Each number is 50 + 12 x the weight over its row's rms, rounded and kept within 0 to 99. Layers, rows and columns count from 0. The size before them is the row's rms in percent of the matrix's.

# up: layer 7 MLP up, 512x128, rms 0.165, rows 213-265, columns 64-127
# down: layer 7 MLP down (transposed), 512x128, rms 0.151, rows 213-264, columns 64-127
up213 119:69 40 75 30 58 70 39 53 48 53 32 49 85 32 75 24 56 53 58 53 38 56 56 35 46 53 73 60 48 29 60 42 35 41 58 59 42 48 45 49 37 37 53 61 34 37 48 56 49 44 65 25 38 55 62 72 56 56 41 32 61 56 48 57
down213 114:67 62 61 67 51 65 51 68 46 55 23 38 66 45 55 47 39 62 61 31 44 37 60 42 51 52 61 37 45 55 74 61 53 52 30 49 61 33 64 51 54 38 50 46 54 41 43 56 46 54 47 31 57 63 52 37 37 44 54 42 55 47 56 31
up214 094:51 43 43 29 46 25 49 73 58 36 21 43 46 59 65 51 80 47 53 47 58 72 37 52 58 56 59 29 67 60 57 65 62 62 52 36 60 59 55 24 33 45 38 52 75 41 41 54 52 60 58 50 55 39 39 37 54 41 51 60 51 42 63 47
down214 089:41 48 64 56 47 69 52 65 54 70 59 41 57 05 55 48 48 54 31 40 42 58 57 44 34 66 37 39 50 41 50 45 67 38 45 35 37 71 39 63 54 36 44 43 41 38 65 35 46 51 37 41 46 56 55 41 55 30 69 44 56 63 49 37
up215 105:57 54 74 48 59 26 40 51 64 58 35 44 75 41 57 34 56 37 37 47 61 36 59 46 35 57 71 58 55 39 53 59 62 61 38 78 54 40 36 46 40 51 35 36 41 55 55 50 14 39 42 44 75 48 40 56 48 80 59 41 53 60 41 59
down215 104:66 40 52 52 72 28 24 45 48 40 37 34 70 59 49 63 58 58 42 70 66 31 43 36 41 63 52 43 45 48 47 74 45 48 53 33 36 43 70 47 43 46 60 67 41 68 29 58 51 63 49 46 68 47 56 39 45 30 35 56 67 46 55 45
up216 102:64 79 39 52 62 46 48 37 75 37 61 60 27 56 47 48 39 42 54 49 44 39 39 51 33 54 74 35 53 57 49 55 33 44 49 56 30 60 36 45 58 54 45 54 45 60 57 71 42 63 19 62 66 49 72 52 68 68 66 60 48 51 42 57
down216 100:27 36 36 46 48 36 47 49 52 46 53 43 54 48 45 60 62 51 53 56 28 46 49 59 54 40 54 62 51 42 57 48 76 51 54 31 51 64 67 57 46 31 45 50 37 53 75 56 48 39 61 33 44 45 64 39 52 41 73 35 40 39 49 38
up217 097:61 42 45 62 37 61 31 41 40 51 58 56 50 62 61 39 74 60 26 62 59 56 65 47 38 63 63 25 54 52 36 64 60 28 54 51 71 63 41 38 56 56 41 62 44 16 51 48 40 56 47 47 24 43 60 34 49 30 45 63 79 51 38 69
down217 086:54 48 50 42 44 59 71 46 39 34 56 24 58 61 51 55 44 46 46 37 57 55 30 50 29 46 38 40 67 29 64 42 55 62 36 40 77 49 42 44 52 54 45 54 46 55 41 43 56 38 75 71 62 62 44 72 64 47 55 61 31 64 37 66
up218 093:69 48 52 62 42 48 59 63 40 44 67 53 60 46 64 48 37 53 51 47 62 34 56 44 55 51 60 36 61 28 55 42 49 55 49 68 47 49 41 41 55 31 60 71 47 48 50 58 46 45 71 63 45 67 47 50 44 51 51 66 36 71 48 74
down218 098:46 61 65 62 54 37 57 37 34 61 31 57 42 58 53 30 38 49 70 46 60 67 33 68 54 35 73 50 52 48 35 53 41 50 64 43 26 47 45 45 42 53 30 62 38 62 61 41 75 39 22 54 53 66 50 46 65 50 65 44 53 61 45 59
up219 100:58 68 54 44 38 38 41 38 32 37 54 54 56 63 65 48 56 61 59 57 39 33 53 27 43 52 65 34 37 47 53 51 57 66 50 60 54 38 45 51 77 65 57 63 57 49 41 50 43 72 45 74 78 51 32 52 51 55 73 34 48 26 72 62
down219 090:50 25 61 73 38 35 48 48 53 45 45 51 36 45 49 40 43 34 43 46 60 68 44 46 68 45 52 72 29 61 78 45 64 46 33 53 56 36 42 50 56 21 65 47 54 47 49 53 38 56 82 48 48 54 52 57 70 40 43 54 50 76 47 24
up220 084:46 60 38 32 34 35 37 25 56 35 60 48 40 47 41 48 53 49 56 26 58 53 36 48 47 42 42 47 64 57 68 39 39 36 47 44 47 45 56 39 62 53 44 54 51 56 38 45 34 46 45 49 53 37 63 44 47 78 44 74 57 56 68 24
down220 084:30 30 57 69 63 54 41 64 39 64 41 37 59 56 70 54 57 56 47 51 54 42 49 48 38 49 34 56 44 59 40 60 40 53 80 51 47 47 34 55 46 52 50 55 74 61 59 56 58 41 51 57 47 50 26 47 46 24 74 11 62 53 39 59
up221 100:31 42 55 62 49 40 47 61 65 29 33 30 47 36 61 50 53 50 54 56 47 59 74 52 52 47 60 43 58 57 20 67 65 43 38 47 29 63 45 43 49 51 58 30 41 51 58 61 45 33 62 45 59 47 45 47 41 61 62 38 50 62 22 57
down221 098:39 49 38 43 38 58 52 59 36 43 52 64 52 53 37 55 31 57 44 24 54 29 32 51 35 43 54 43 35 28 48 40 49 56 42 48 56 47 56 20 48 70 42 69 52 58 62 50 49 44 28 50 38 49 46 48 57 38 48 44 54 18 63 51
up222 116:47 36 58 63 55 38 45 64 57 57 40 44 55 80 50 46 48 51 62 54 37 59 75 37 38 61 66 55 50 45 51 54 57 65 57 41 58 56 61 55 43 50 48 42 59 44 59 59 23 38 18 40 53 37 61 57 56 43 59 35 19 45 34 33
down222 102:54 47 57 49 46 52 54 44 50 66 38 40 45 80 63 50 44 67 52 72 48 44 59 54 38 57 33 56 44 64 64 48 31 58 46 23 47 55 32 49 43 60 50 68 39 37 35 28 42 49 40 59 31 29 51 76 47 15 78 56 38 44 48 47
up223 103:64 58 43 44 38 35 87 50 39 61 61 39 72 58 59 42 43 59 51 43 45 48 35 67 56 64 42 35 56 61 74 63 56 58 50 47 47 36 76 47 64 44 59 41 44 44 52 69 80 52 55 40 35 40 54 52 60 43 49 48 17 44 68 50
down223 114:44 55 44 30 47 43 47 48 72 35 53 57 44 71 24 41 61 63 54 53 38 53 53 30 60 63 26 54 43 62 53 59 36 24 73 51 54 27 59 49 59 56 68 45 57 43 59 37 66 52 36 47 21 40 52 64 61 43 60 70 50 40 52 57
up224 105:59 57 45 64 54 37 55 57 62 47 49 49 26 47 40 53 41 50 63 59 45 60 66 45 55 55 31 21 31 29 61 45 42 68 61 56 39 46 54 51 70 23 41 38 68 51 44 66 52 47 76 50 55 38 38 50 41 47 44 62 44 40 42 64
down224 088:49 61 63 37 41 54 47 38 66 63 56 48 51 21 49 45 43 60 48 50 61 32 54 49 53 71 35 70 63 56 51 38 58 58 27 24 94 45 43 53 20 39 49 50 43 55 48 34 44 56 36 42 51 66 50 47 46 44 54 49 52 61 65 39
up225 116:47 63 43 51 63 65 57 30 54 59 51 40 53 42 69 39 58 50 49 50 44 48 55 59 45 45 52 40 60 50 85 50 60 52 67 35 47 38 48 45 62 29 48 47 56 44 60 60 59 74 65 25 53 56 50 49 53 64 72 26 38 51 57 61
down225 109:76 74 51 61 50 59 54 45 69 66 39 73 40 34 67 41 35 57 56 49 29 44 49 58 82 38 51 51 31 47 55 48 47 64 54 34 55 38 51 57 49 70 49 38 59 48 52 42 54 42 59 50 65 25 51 62 27 45 48 54 40 45 35 52
up226 095:30 34 34 43 62 60 63 32 57 36 81 63 43 52 40 51 41 63 52 34 47 29 81 40 47 47 56 37 52 45 58 57 71 37 54 66 38 49 42 44 22 37 56 57 60 41 68 54 57 59 68 80 50 40 60 60 39 42 40 38 37 60 44 55
down226 100:49 51 44 65 43 74 27 69 49 41 33 50 46 35 48 45 57 50 44 45 58 47 43 46 40 47 64 40 27 44 59 44 55 38 55 65 40 46 70 55 68 40 57 51 40 57 64 38 46 43 45 22 48 48 35 39 66 58 53 73 80 36 48 48
up227 099:36 65 64 53 50 55 58 65 56 51 56 59 37 47 59 45 52 41 34 48 41 50 47 53 36 61 56 39 64 35 54 62 33 42 73 86 45 46 29 30 38 45 71 63 32 37 48 48 57 46 43 58 55 48 69 50 54 62 57 56 43 36 45 49
down227 113:51 66 42 53 55 40 36 57 48 56 57 50 67 41 51 38 43 55 48 45 59 28 51 62 62 56 44 53 79 44 48 53 40 58 57 75 42 56 45 52 37 25 60 21 64 51 38 48 65 30 38 56 72 57 74 56 44 58 45 41 40 55 20 55
up228 111:45 75 41 58 78 49 49 63 49 41 62 35 40 49 40 41 67 50 61 33 47 71 47 57 19 56 43 42 34 56 43 49 46 65 33 54 60 35 59 40 60 37 43 50 51 50 30 35 57 32 35 38 48 47 55 60 44 63 43 59 24 73 45 50
down228 106:35 43 24 50 36 61 60 43 39 58 44 58 45 46 34 48 53 48 39 50 46 72 40 57 67 34 31 63 45 38 47 44 45 57 56 49 43 50 72 50 52 49 44 56 46 52 56 52 50 38 68 63 69 39 38 62 69 68 54 46 59 60 63 54
up229 099:29 62 54 25 45 57 29 58 53 46 44 52 61 67 46 44 55 33 63 58 43 56 56 59 31 77 71 57 26 60 47 39 43 48 49 72 54 54 49 54 71 28 57 55 44 41 35 48 67 41 47 33 55 45 58 38 34 44 53 62 51 49 56 43
down229 096:55 34 26 55 75 32 67 51 68 37 65 63 52 62 58 63 41 45 27 37 58 60 55 75 69 47 44 63 33 37 56 52 60 38 60 35 27 59 48 49 60 47 38 52 61 66 55 47 49 47 55 56 40 43 41 31 65 65 54 59 69 41 49 50
up230 091:53 47 46 52 44 57 65 42 53 48 56 61 65 75 50 69 50 58 27 81 32 85 67 34 48 44 49 55 39 58 35 59 42 78 31 46 43 44 57 41 50 58 34 68 67 44 31 63 58 42 31 42 49 69 54 53 43 48 55 35 42 42 50 63
down230 098:36 39 58 48 51 50 58 69 60 69 45 45 52 53 60 42 68 46 63 29 64 40 53 67 55 60 31 42 53 48 57 28 50 29 55 56 43 45 56 56 65 55 46 64 53 55 52 63 30 44 75 39 82 53 35 47 55 64 57 46 49 50 85 43
up231 111:24 61 54 50 50 36 49 44 48 56 48 56 56 46 35 41 38 64 19 49 72 36 48 61 46 65 38 64 58 34 50 50 71 41 32 18 63 57 45 50 54 56 86 44 49 36 46 45 46 52 60 46 45 46 54 53 67 46 50 33 62 26 71 58
down231 103:65 50 47 60 59 48 77 45 67 49 50 32 40 48 30 48 49 48 68 60 48 67 46 44 53 25 59 63 32 38 79 58 45 57 26 57 50 56 63 52 49 51 46 63 49 47 54 41 47 29 46 52 54 24 61 37 64 57 39 61 46 44 33 38
up232 094:50 31 58 54 39 39 55 65 46 53 51 36 55 68 50 29 55 36 47 54 66 54 36 54 64 48 57 61 41 45 63 66 47 54 57 54 45 57 35 64 67 43 55 45 55 60 31 55 46 63 46 51 53 60 51 55 28 64 35 46 59 53 35 39
down232 089:39 43 35 61 50 39 43 35 24 42 65 54 73 67 45 66 48 43 69 39 42 46 42 32 67 46 61 82 48 27 35 68 69 76 37 48 53 43 67 36 45 52 62 38 44 49 43 44 44 44 36 42 52 52 51 47 46 58 66 55 57 51 54 42
up233 087:77 54 44 46 26 43 44 76 38 62 39 66 59 41 48 66 47 61 49 61 51 48 53 50 57 38 38 55 47 34 27 55 40 66 53 51 41 59 58 63 60 43 53 61 55 47 45 46 43 53 69 36 49 56 52 49 51 55 67 43 39 68 34 68
down233 099:37 38 54 55 56 63 65 39 46 54 54 54 64 57 62 36 48 47 66 17 50 39 56 49 45 60 39 63 59 59 51 60 68 37 46 63 42 46 30 45 43 83 42 28 49 66 25 51 52 48 51 51 68 58 60 41 19 67 50 65 59 52 49 45
up234 110:65 68 39 38 47 52 52 44 40 40 61 47 35 46 47 43 56 45 34 38 61 72 44 61 32 46 69 37 49 56 42 42 48 58 52 52 40 83 43 41 57 44 46 47 64 38 48 34 36 17 22 38 55 49 52 46 60 35 38 39 74 32 58 65
down234 106:53 59 52 34 38 43 58 70 30 41 48 42 52 48 57 70 65 61 21 41 46 60 61 36 44 76 63 66 54 61 37 55 56 58 61 47 49 46 57 53 48 38 18 56 47 42 61 60 35 30 68 57 56 67 59 42 42 37 37 61 47 44 43 33
up235 101:72 45 64 40 57 69 54 50 49 54 53 49 69 38 54 37 55 40 56 44 41 42 49 41 48 44 70 48 44 21 62 59 50 53 52 44 53 45 56 57 65 52 70 65 48 67 17 38 36 35 47 49 65 44 33 50 53 46 39 43 72 60 42 77
down235 106:59 54 50 41 38 39 46 33 46 40 55 39 49 26 66 65 59 55 34 60 24 54 72 48 40 59 66 44 76 54 35 62 44 52 57 60 50 67 46 39 48 48 27 50 52 50 26 50 38 35 56 50 52 41 71 36 52 72 60 59 32 46 56 77
up236 098:52 54 63 67 43 42 67 73 49 42 38 53 48 60 65 56 73 64 50 46 35 44 54 54 40 39 40 32 56 43 79 53 59 52 41 58 53 82 45 69 52 33 42 58 62 44 69 55 25 44 38 53 44 48 61 46 70 71 69 31 35 59 67 53
down236 101:69 36 35 29 71 38 54 51 51 57 45 53 36 48 46 54 48 45 55 40 53 44 42 57 65 55 55 47 40 55 50 36 56 69 40 54 56 35 51 55 52 44 43 32 26 54 59 35 34 64 32 71 44 53 58 63 39 66 49 57 41 55 66 58
up237 109:50 70 52 61 59 54 51 37 53 46 59 56 60 38 65 71 81 45 59 39 35 36 60 48 47 57 75 58 37 39 54 51 48 71 68 50 35 40 38 45 44 27 36 63 57 44 54 58 44 32 61 60 30 37 58 41 51 49 67 54 66 59 48 60
down237 103:32 47 53 43 45 47 56 30 36 60 63 41 24 36 53 37 52 61 38 56 68 61 51 50 34 44 43 50 71 50 45 53 28 61 75 56 54 48 48 40 59 70 63 41 53 46 37 39 44 64 47 48 36 53 54 56 64 59 51 52 36 72 60 54
up238 089:40 55 59 53 61 14 45 67 50 44 24 55 30 55 37 20 64 49 58 45 68 40 49 68 81 37 40 39 47 56 61 49 47 65 39 70 42 59 52 26 38 48 54 54 56 62 45 71 69 53 54 46 65 45 66 45 52 39 21 63 36 50 56 74
down238 095:53 40 74 46 46 41 45 59 34 51 56 47 41 46 49 59 60 71 49 56 66 64 72 47 66 42 51 69 57 47 22 59 43 77 37 59 53 57 81 40 42 44 50 44 42 54 58 65 57 56 50 68 29 68 55 47 43 62 56 46 53 67 32 50
up239 092:55 56 57 50 40 58 43 62 46 55 78 70 44 30 54 68 45 46 75 37 59 46 31 42 49 57 67 83 24 51 52 32 48 45 59 63 37 37 51 44 50 78 55 71 61 48 49 60 56 53 72 44 55 53 44 64 55 51 54 59 69 33 49 61
down239 096:45 48 42 51 49 44 35 58 46 52 37 37 66 81 36 33 62 41 42 49 37 77 56 73 60 54 31 46 41 59 67 36 78 49 22 41 38 68 68 39 54 55 38 49 29 67 61 43 34 42 49 71 49 49 59 57 36 52 65 52 34 40 47 52
up240 090:64 52 48 60 55 51 36 72 61 56 47 49 41 75 52 58 66 65 50 43 47 36 40 39 46 61 26 50 38 55 41 57 60 45 40 58 72 61 46 73 52 44 41 66 47 35 44 66 24 36 57 60 45 43 58 51 47 40 35 57 37 37 54 39
down240 089:40 45 66 49 42 66 74 53 46 56 40 58 62 42 46 28 54 21 41 39 49 54 47 44 39 38 47 46 48 42 53 48 39 65 46 49 30 59 38 54 32 62 39 36 68 55 42 29 57 64 51 30 58 42 46 38 51 47 50 47 49 53 15 34
up241 105:43 53 83 64 47 60 49 41 44 43 52 52 44 17 44 55 58 70 54 42 49 35 65 62 60 59 35 43 85 46 49 60 46 61 52 48 42 55 48 68 63 42 54 48 47 46 59 58 71 37 41 57 60 67 31 72 65 64 59 38 66 43 39 71
down241 099:64 38 39 49 40 62 59 63 63 44 55 72 64 45 71 46 50 53 49 43 36 56 46 37 50 47 45 57 57 58 52 36 62 35 59 74 56 20 32 37 48 57 40 36 49 58 42 58 55 30 50 46 18 68 43 32 56 58 45 66 43 49 56 48
up242 103:54 30 60 56 44 50 58 69 52 53 64 32 81 46 38 31 59 39 41 57 54 55 64 73 41 68 39 45 33 57 64 46 76 42 53 47 43 64 42 60 59 49 60 48 49 71 54 54 49 27 52 25 62 51 53 56 65 39 59 55 41 63 45 64
down242 091:35 59 29 27 70 61 41 41 65 36 44 65 32 56 35 50 21 36 53 37 38 44 31 51 61 61 60 54 53 42 60 61 39 44 56 33 71 30 39 48 33 57 42 45 53 31 33 42 47 43 48 54 40 50 67 42 20 35 45 44 36 54 61 29
up243 101:41 55 38 45 44 58 52 66 55 47 55 45 54 70 32 49 31 48 69 46 45 37 41 75 47 58 82 60 30 63 55 49 45 65 47 56 65 65 52 17 65 45 35 49 58 54 45 46 41 56 67 39 36 27 47 54 63 56 57 72 51 55 40 36
down243 091:54 56 43 41 38 52 40 43 63 41 38 53 71 38 45 73 54 47 35 46 41 68 47 45 55 50 38 32 49 32 46 37 62 43 71 31 53 48 37 81 56 49 59 49 33 67 63 53 71 45 28 58 66 58 43 52 33 53 39 32 55 55 59 42
up244 075:41 54 63 40 58 68 45 35 52 38 63 27 62 45 61 79 54 44 54 52 38 48 49 63 37 60 53 43 56 61 63 67 51 70 66 52 36 53 45 55 48 34 32 46 51 53 47 58 30 42 71 40 41 63 41 50 63 33 51 69 73 46 55 54
down244 081:50 55 32 61 50 71 71 60 57 45 49 69 43 81 48 33 44 42 57 56 52 60 41 28 43 53 69 59 55 64 55 69 45 42 60 60 66 41 56 51 52 47 39 53 42 42 58 58 73 58 49 59 49 54 53 74 49 57 54 27 43 43 50 61
up245 096:47 51 33 44 64 63 57 42 58 43 47 53 44 38 59 59 69 55 51 75 72 54 70 63 53 66 52 63 44 46 43 76 55 50 30 44 63 53 46 38 51 65 46 41 67 55 52 40 54 43 38 57 39 65 52 50 49 38 30 66 49 39 64 50
down245 081:31 66 55 53 24 56 43 66 62 32 49 49 50 44 43 49 49 40 37 29 58 60 31 26 48 37 49 53 42 61 67 49 39 57 68 33 25 57 43 57 45 54 61 65 46 86 57 60 61 61 49 34 52 39 55 43 47 59 70 43 57 84 53 46
up246 104:42 48 50 51 53 45 36 66 60 60 50 54 46 68 37 43 44 33 49 77 47 64 70 56 45 30 49 57 46 44 56 35 25 23 29 53 57 38 39 47 49 58 61 54 59 49 43 38 33 43 50 45 81 52 54 51 63 62 34 47 41 60 25 34
down246 097:39 54 41 60 61 49 57 25 36 60 73 16 58 45 50 44 39 49 42 37 49 55 45 38 57 55 39 59 65 78 42 63 71 50 67 58 17 62 55 44 47 43 55 46 64 46 33 32 41 51 43 59 44 50 54 42 52 40 48 62 50 41 67 56
up247 105:39 52 62 30 92 46 48 51 53 29 54 54 47 44 49 72 66 41 77 63 51 41 59 43 65 29 70 32 50 39 75 68 34 35 39 59 48 41 55 45 42 56 56 68 53 68 38 54 40 58 35 51 40 51 48 43 42 55 69 58 27 65 50 54
down247 100:29 43 45 62 60 40 45 67 39 73 51 44 48 52 42 15 44 42 58 38 43 46 54 60 40 52 57 34 26 31 37 61 63 46 64 32 55 34 29 26 40 57 70 40 52 45 56 13 39 62 48 58 47 43 41 55 29 45 35 62 60 32 54 51
up248 093:36 73 51 54 65 27 50 59 48 66 69 45 43 60 54 45 45 65 51 45 51 70 51 55 71 52 37 47 43 52 56 72 52 31 35 52 40 17 57 41 29 43 54 60 57 50 38 75 82 58 36 55 51 58 55 35 55 64 57 45 51 49 43 82
down248 099:51 43 66 50 41 43 52 49 16 67 50 50 53 53 37 32 61 34 58 53 28 30 42 53 46 50 60 33 55 59 46 51 37 44 58 54 55 61 44 43 76 66 37 57 39 60 49 51 50 43 40 43 49 52 56 55 34 73 46 33 61 40 49 39
up249 096:29 53 57 54 27 56 59 47 48 56 63 53 57 63 53 73 50 55 44 55 31 66 63 69 64 59 42 57 56 47 68 38 51 68 54 59 70 44 31 61 57 33 51 52 54 40 47 54 62 46 54 42 57 54 43 53 59 58 51 31 50 44 32 26
down249 105:53 59 49 64 47 57 52 43 34 61 43 55 52 31 41 41 66 41 46 47 53 58 63 24 44 44 59 45 55 62 37 57 42 19 43 45 44 39 38 64 61 54 45 55 30 36 51 59 63 53 37 63 35 35 77 53 46 61 61 37 50 43 44 48
up250 101:27 45 47 55 47 45 35 35 66 64 75 70 57 47 38 33 54 25 52 36 52 29 47 54 55 74 58 64 50 37 39 39 46 45 53 63 26 44 43 39 39 49 37 46 62 53 36 44 41 51 40 49 40 34 40 42 59 47 52 44 45 57 55 28
down250 099:54 38 41 58 70 50 37 44 53 41 40 38 54 31 46 39 38 54 34 55 54 43 71 61 46 43 59 30 56 40 53 50 37 53 36 38 66 42 56 48 58 47 68 40 44 38 56 75 59 64 71 29 53 57 28 73 46 48 17 43 48 63 49 53
up251 106:59 58 35 41 64 37 53 53 46 60 30 42 53 54 55 59 49 51 59 44 42 60 70 43 36 50 70 61 49 51 63 50 59 55 46 41 63 51 43 49 83 61 35 43 41 41 35 50 36 55 32 22 64 67 06 70 71 38 53 64 67 64 62 60
down251 109:32 86 46 56 60 34 72 40 64 58 53 70 54 40 38 44 35 39 44 48 49 65 70 50 47 54 54 56 57 57 39 38 74 64 45 57 54 56 48 52 12 43 55 58 51 50 62 51 58 42 48 67 51 63 41 56 43 77 22 55 48 42 54 49
up252 123:57 92 30 43 46 47 62 49 55 45 67 34 33 64 65 58 64 34 38 34 73 35 45 69 51 36 65 42 69 31 43 54 62 66 40 57 49 55 44 38 39 39 59 68 52 19 55 42 66 58 51 55 59 36 59 59 50 47 46 56 52 67 57 24
down252 117:40 39 35 35 54 69 52 40 36 47 61 64 49 52 47 54 57 44 53 46 49 69 57 46 74 51 56 29 53 64 36 49 62 59 58 37 43 56 46 65 51 62 45 53 35 48 43 42 38 63 58 41 42 36 56 74 49 64 48 49 43 46 51 46
up253 099:53 53 44 49 77 41 54 45 61 36 65 38 50 47 46 53 35 69 46 41 61 25 54 60 47 59 70 52 53 41 49 68 60 27 37 60 49 28 50 33 31 33 40 28 44 41 29 48 49 22 80 52 54 43 54 72 47 55 50 51 44 46 50 73
down253 109:58 50 47 49 49 53 53 53 54 42 51 58 45 65 28 48 56 76 48 55 56 59 69 41 60 55 43 55 34 53 31 75 47 43 34 53 50 47 60 50 33 40 71 58 56 66 60 87 52 56 57 65 40 36 56 37 46 56 56 53 50 60 79 81
up254 114:39 56 12 35 63 68 47 66 45 51 46 64 54 47 62 35 45 54 41 79 46 51 43 56 54 44 51 70 32 57 45 46 58 41 50 60 48 45 54 55 44 48 71 63 53 45 28 19 58 52 38 40 30 43 59 59 41 80 42 54 60 52 47 38
down254 098:56 47 49 38 47 25 53 66 75 46 56 37 30 50 48 49 49 43 35 39 64 38 39 59 42 55 57 57 51 34 63 44 35 60 21 52 52 51 57 51 64 34 31 48 46 65 49 64 38 57 38 66 64 38 66 29 58 53 50 44 53 64 63 55
up255 089:57 75 51 60 52 38 31 68 47 45 45 64 59 85 53 57 56 67 63 49 54 37 33 39 62 52 49 66 60 50 45 55 56 30 60 38 65 61 42 47 45 54 70 60 63 35 31 63 47 68 55 60 50 40 44 43 46 36 32 34 48 49 67 35
down255 089:40 68 74 34 41 50 64 54 54 59 45 42 51 45 27 49 47 59 25 61 45 15 46 40 46 41 46 61 50 47 64 51 51 40 56 46 44 76 47 37 67 24 64 47 42 47 53 38 66 35 39 40 56 49 51 56 63 64 76 59 72 60 49 71
up256 084:44 45 14 31 50 52 32 61 73 44 44 54 57 25 47 33 69 25 45 50 49 57 46 55 42 58 42 54 35 43 53 59 48 45 38 50 56 57 47 44 57 40 45 51 42 62 36 62 66 46 64 33 56 57 49 43 66 46 52 56 51 42 77 62
down256 090:40 66 49 43 64 59 68 51 49 42 54 42 38 46 69 50 43 58 40 67 57 56 60 50 42 53 39 51 50 47 72 33 54 46 40 52 60 62 52 60 51 42 55 43 39 47 21 57 59 76 32 28 42 62 25 75 52 59 59 60 29 64 60 48
up257 114:66 63 34 56 55 48 52 39 50 55 49 53 49 40 50 49 40 45 44 55 65 71 57 64 60 57 68 71 69 64 29 64 52 59 32 85 48 64 47 30 49 54 62 48 68 48 53 49 41 50 65 21 54 64 59 49 40 50 71 39 48 51 44 39
down257 114:42 34 43 47 46 58 42 37 42 51 47 60 40 51 55 47 27 63 36 35 47 46 66 53 51 37 56 47 52 59 38 55 47 73 48 63 56 70 61 39 44 49 61 39 68 59 58 35 58 56 52 63 44 76 43 61 44 32 58 46 73 32 30 19
up258 101:50 41 68 46 40 54 50 58 42 42 56 55 54 35 48 30 65 68 58 63 37 59 55 61 58 48 57 66 48 48 40 37 63 41 73 32 45 49 60 54 59 57 44 58 48 42 65 42 31 24 37 45 29 49 68 60 47 61 52 38 34 56 35 67
down258 110:53 17 46 63 64 38 64 53 42 54 66 63 57 53 59 50 27 57 53 37 49 50 66 55 37 51 51 41 32 38 60 48 73 37 69 34 58 46 35 58 36 51 64 41 46 51 62 57 51 53 50 45 56 73 42 66 75 45 45 49 62 49 70 42
up259 095:51 55 39 35 66 74 25 35 73 44 52 40 39 54 45 63 36 58 73 48 23 66 51 51 61 55 42 55 39 51 68 66 46 59 35 68 40 30 65 41 51 41 26 53 43 37 66 52 55 36 64 44 44 21 54 46 48 37 52 52 56 39 44 32
down259 100:57 53 36 71 48 65 47 52 37 60 83 57 52 53 34 49 46 47 66 60 40 19 56 47 27 38 45 48 67 62 44 36 50 45 42 57 25 49 38 65 26 50 70 55 63 38 63 40 44 38 55 46 77 55 67 34 35 57 35 51 60 34 44 53
up260 088:50 43 49 33 50 66 70 40 52 51 46 51 56 25 51 57 64 55 42 47 35 51 32 43 53 45 44 62 54 28 49 50 88 55 56 50 58 59 61 54 64 45 61 40 64 51 72 35 42 45 54 26 31 38 53 52 57 53 65 39 52 55 42 59
down260 089:52 48 49 54 68 40 57 35 42 56 50 48 33 47 55 34 36 46 59 66 77 15 40 34 40 47 33 48 62 27 53 43 45 33 55 55 63 58 54 51 52 37 38 50 71 59 34 48 51 48 41 57 36 33 46 54 46 66 54 51 45 40 57 37
up261 092:44 62 44 61 64 37 59 24 51 21 63 34 46 25 38 58 53 32 57 67 32 44 38 57 47 58 53 36 42 19 52 69 67 51 53 73 47 47 46 62 61 27 38 67 49 39 59 49 41 61 59 59 40 57 56 45 48 40 50 63 61 43 16 58
down261 098:38 57 53 42 44 52 54 55 51 68 78 64 40 47 63 37 66 51 17 56 42 46 48 36 55 40 50 40 39 60 52 49 57 68 43 39 25 52 63 50 51 63 54 39 38 58 31 50 37 49 37 36 46 52 42 60 67 72 75 43 42 51 53 54
up262 100:55 38 39 68 44 71 44 61 72 50 68 52 38 53 50 64 47 71 43 40 55 53 47 57 58 44 56 28 21 47 51 53 52 58 52 50 44 61 64 46 56 43 63 52 37 44 72 19 45 58 38 64 59 44 28 46 68 44 52 44 53 44 36 43
down262 104:58 53 57 60 40 39 43 33 49 60 65 42 47 53 27 62 55 38 56 39 60 46 45 35 51 32 40 76 60 31 43 48 61 54 57 49 66 19 67 40 26 43 51 61 63 46 54 64 34 29 64 44 49 53 58 38 55 51 45 41 53 59 44 63
up263 097:42 64 37 47 33 33 55 45 47 56 55 43 53 41 83 45 29 45 60 68 66 81 54 74 48 46 44 59 45 41 44 60 39 45 57 37 33 42 68 55 35 50 56 38 42 41 60 59 55 67 46 56 40 69 55 44 57 41 60 49 31 56 19 54
down263 101:47 40 49 47 47 41 41 47 51 49 61 47 44 38 50 58 50 48 51 55 46 49 44 37 46 45 68 61 48 63 62 56 41 67 51 47 66 59 33 67 49 37 53 53 66 63 18 43 64 47 36 67 58 52 56 48 45 45 39 70 27 35 52 34
up264 094:43 53 44 44 70 57 46 59 58 37 33 57 52 54 60 45 49 70 41 47 41 53 54 78 43 55 52 31 48 59 50 32 53 53 59 46 65 43 47 61 61 63 61 58 47 49 45 55 28 53 31 27 47 52 45 50 51 24 58 58 42 54 39 55
down264 111:30 45 42 40 45 39 57 41 45 48 65 77 37 42 36 40 54 49 39 43 44 59 35 48 49 49 49 35 64 67 54 47 33 59 57 59 26 61 57 53 56 62 47 54 90 39 60 44 71 35 28 53 60 46 57 48 77 49 34 63 43 37 52 41
up265 102:53 56 60 59 33 41 46 40 55 45 40 52 45 59 51 65 51 38 52 30 42 23 37 56 36 29 74 48 74 54 51 40 47 54 67 54 44 52 44 40 48 52 64 42 27 54 41 45 55 55 53 32 32 53 49 49 55 40 54 25 47 28 64 57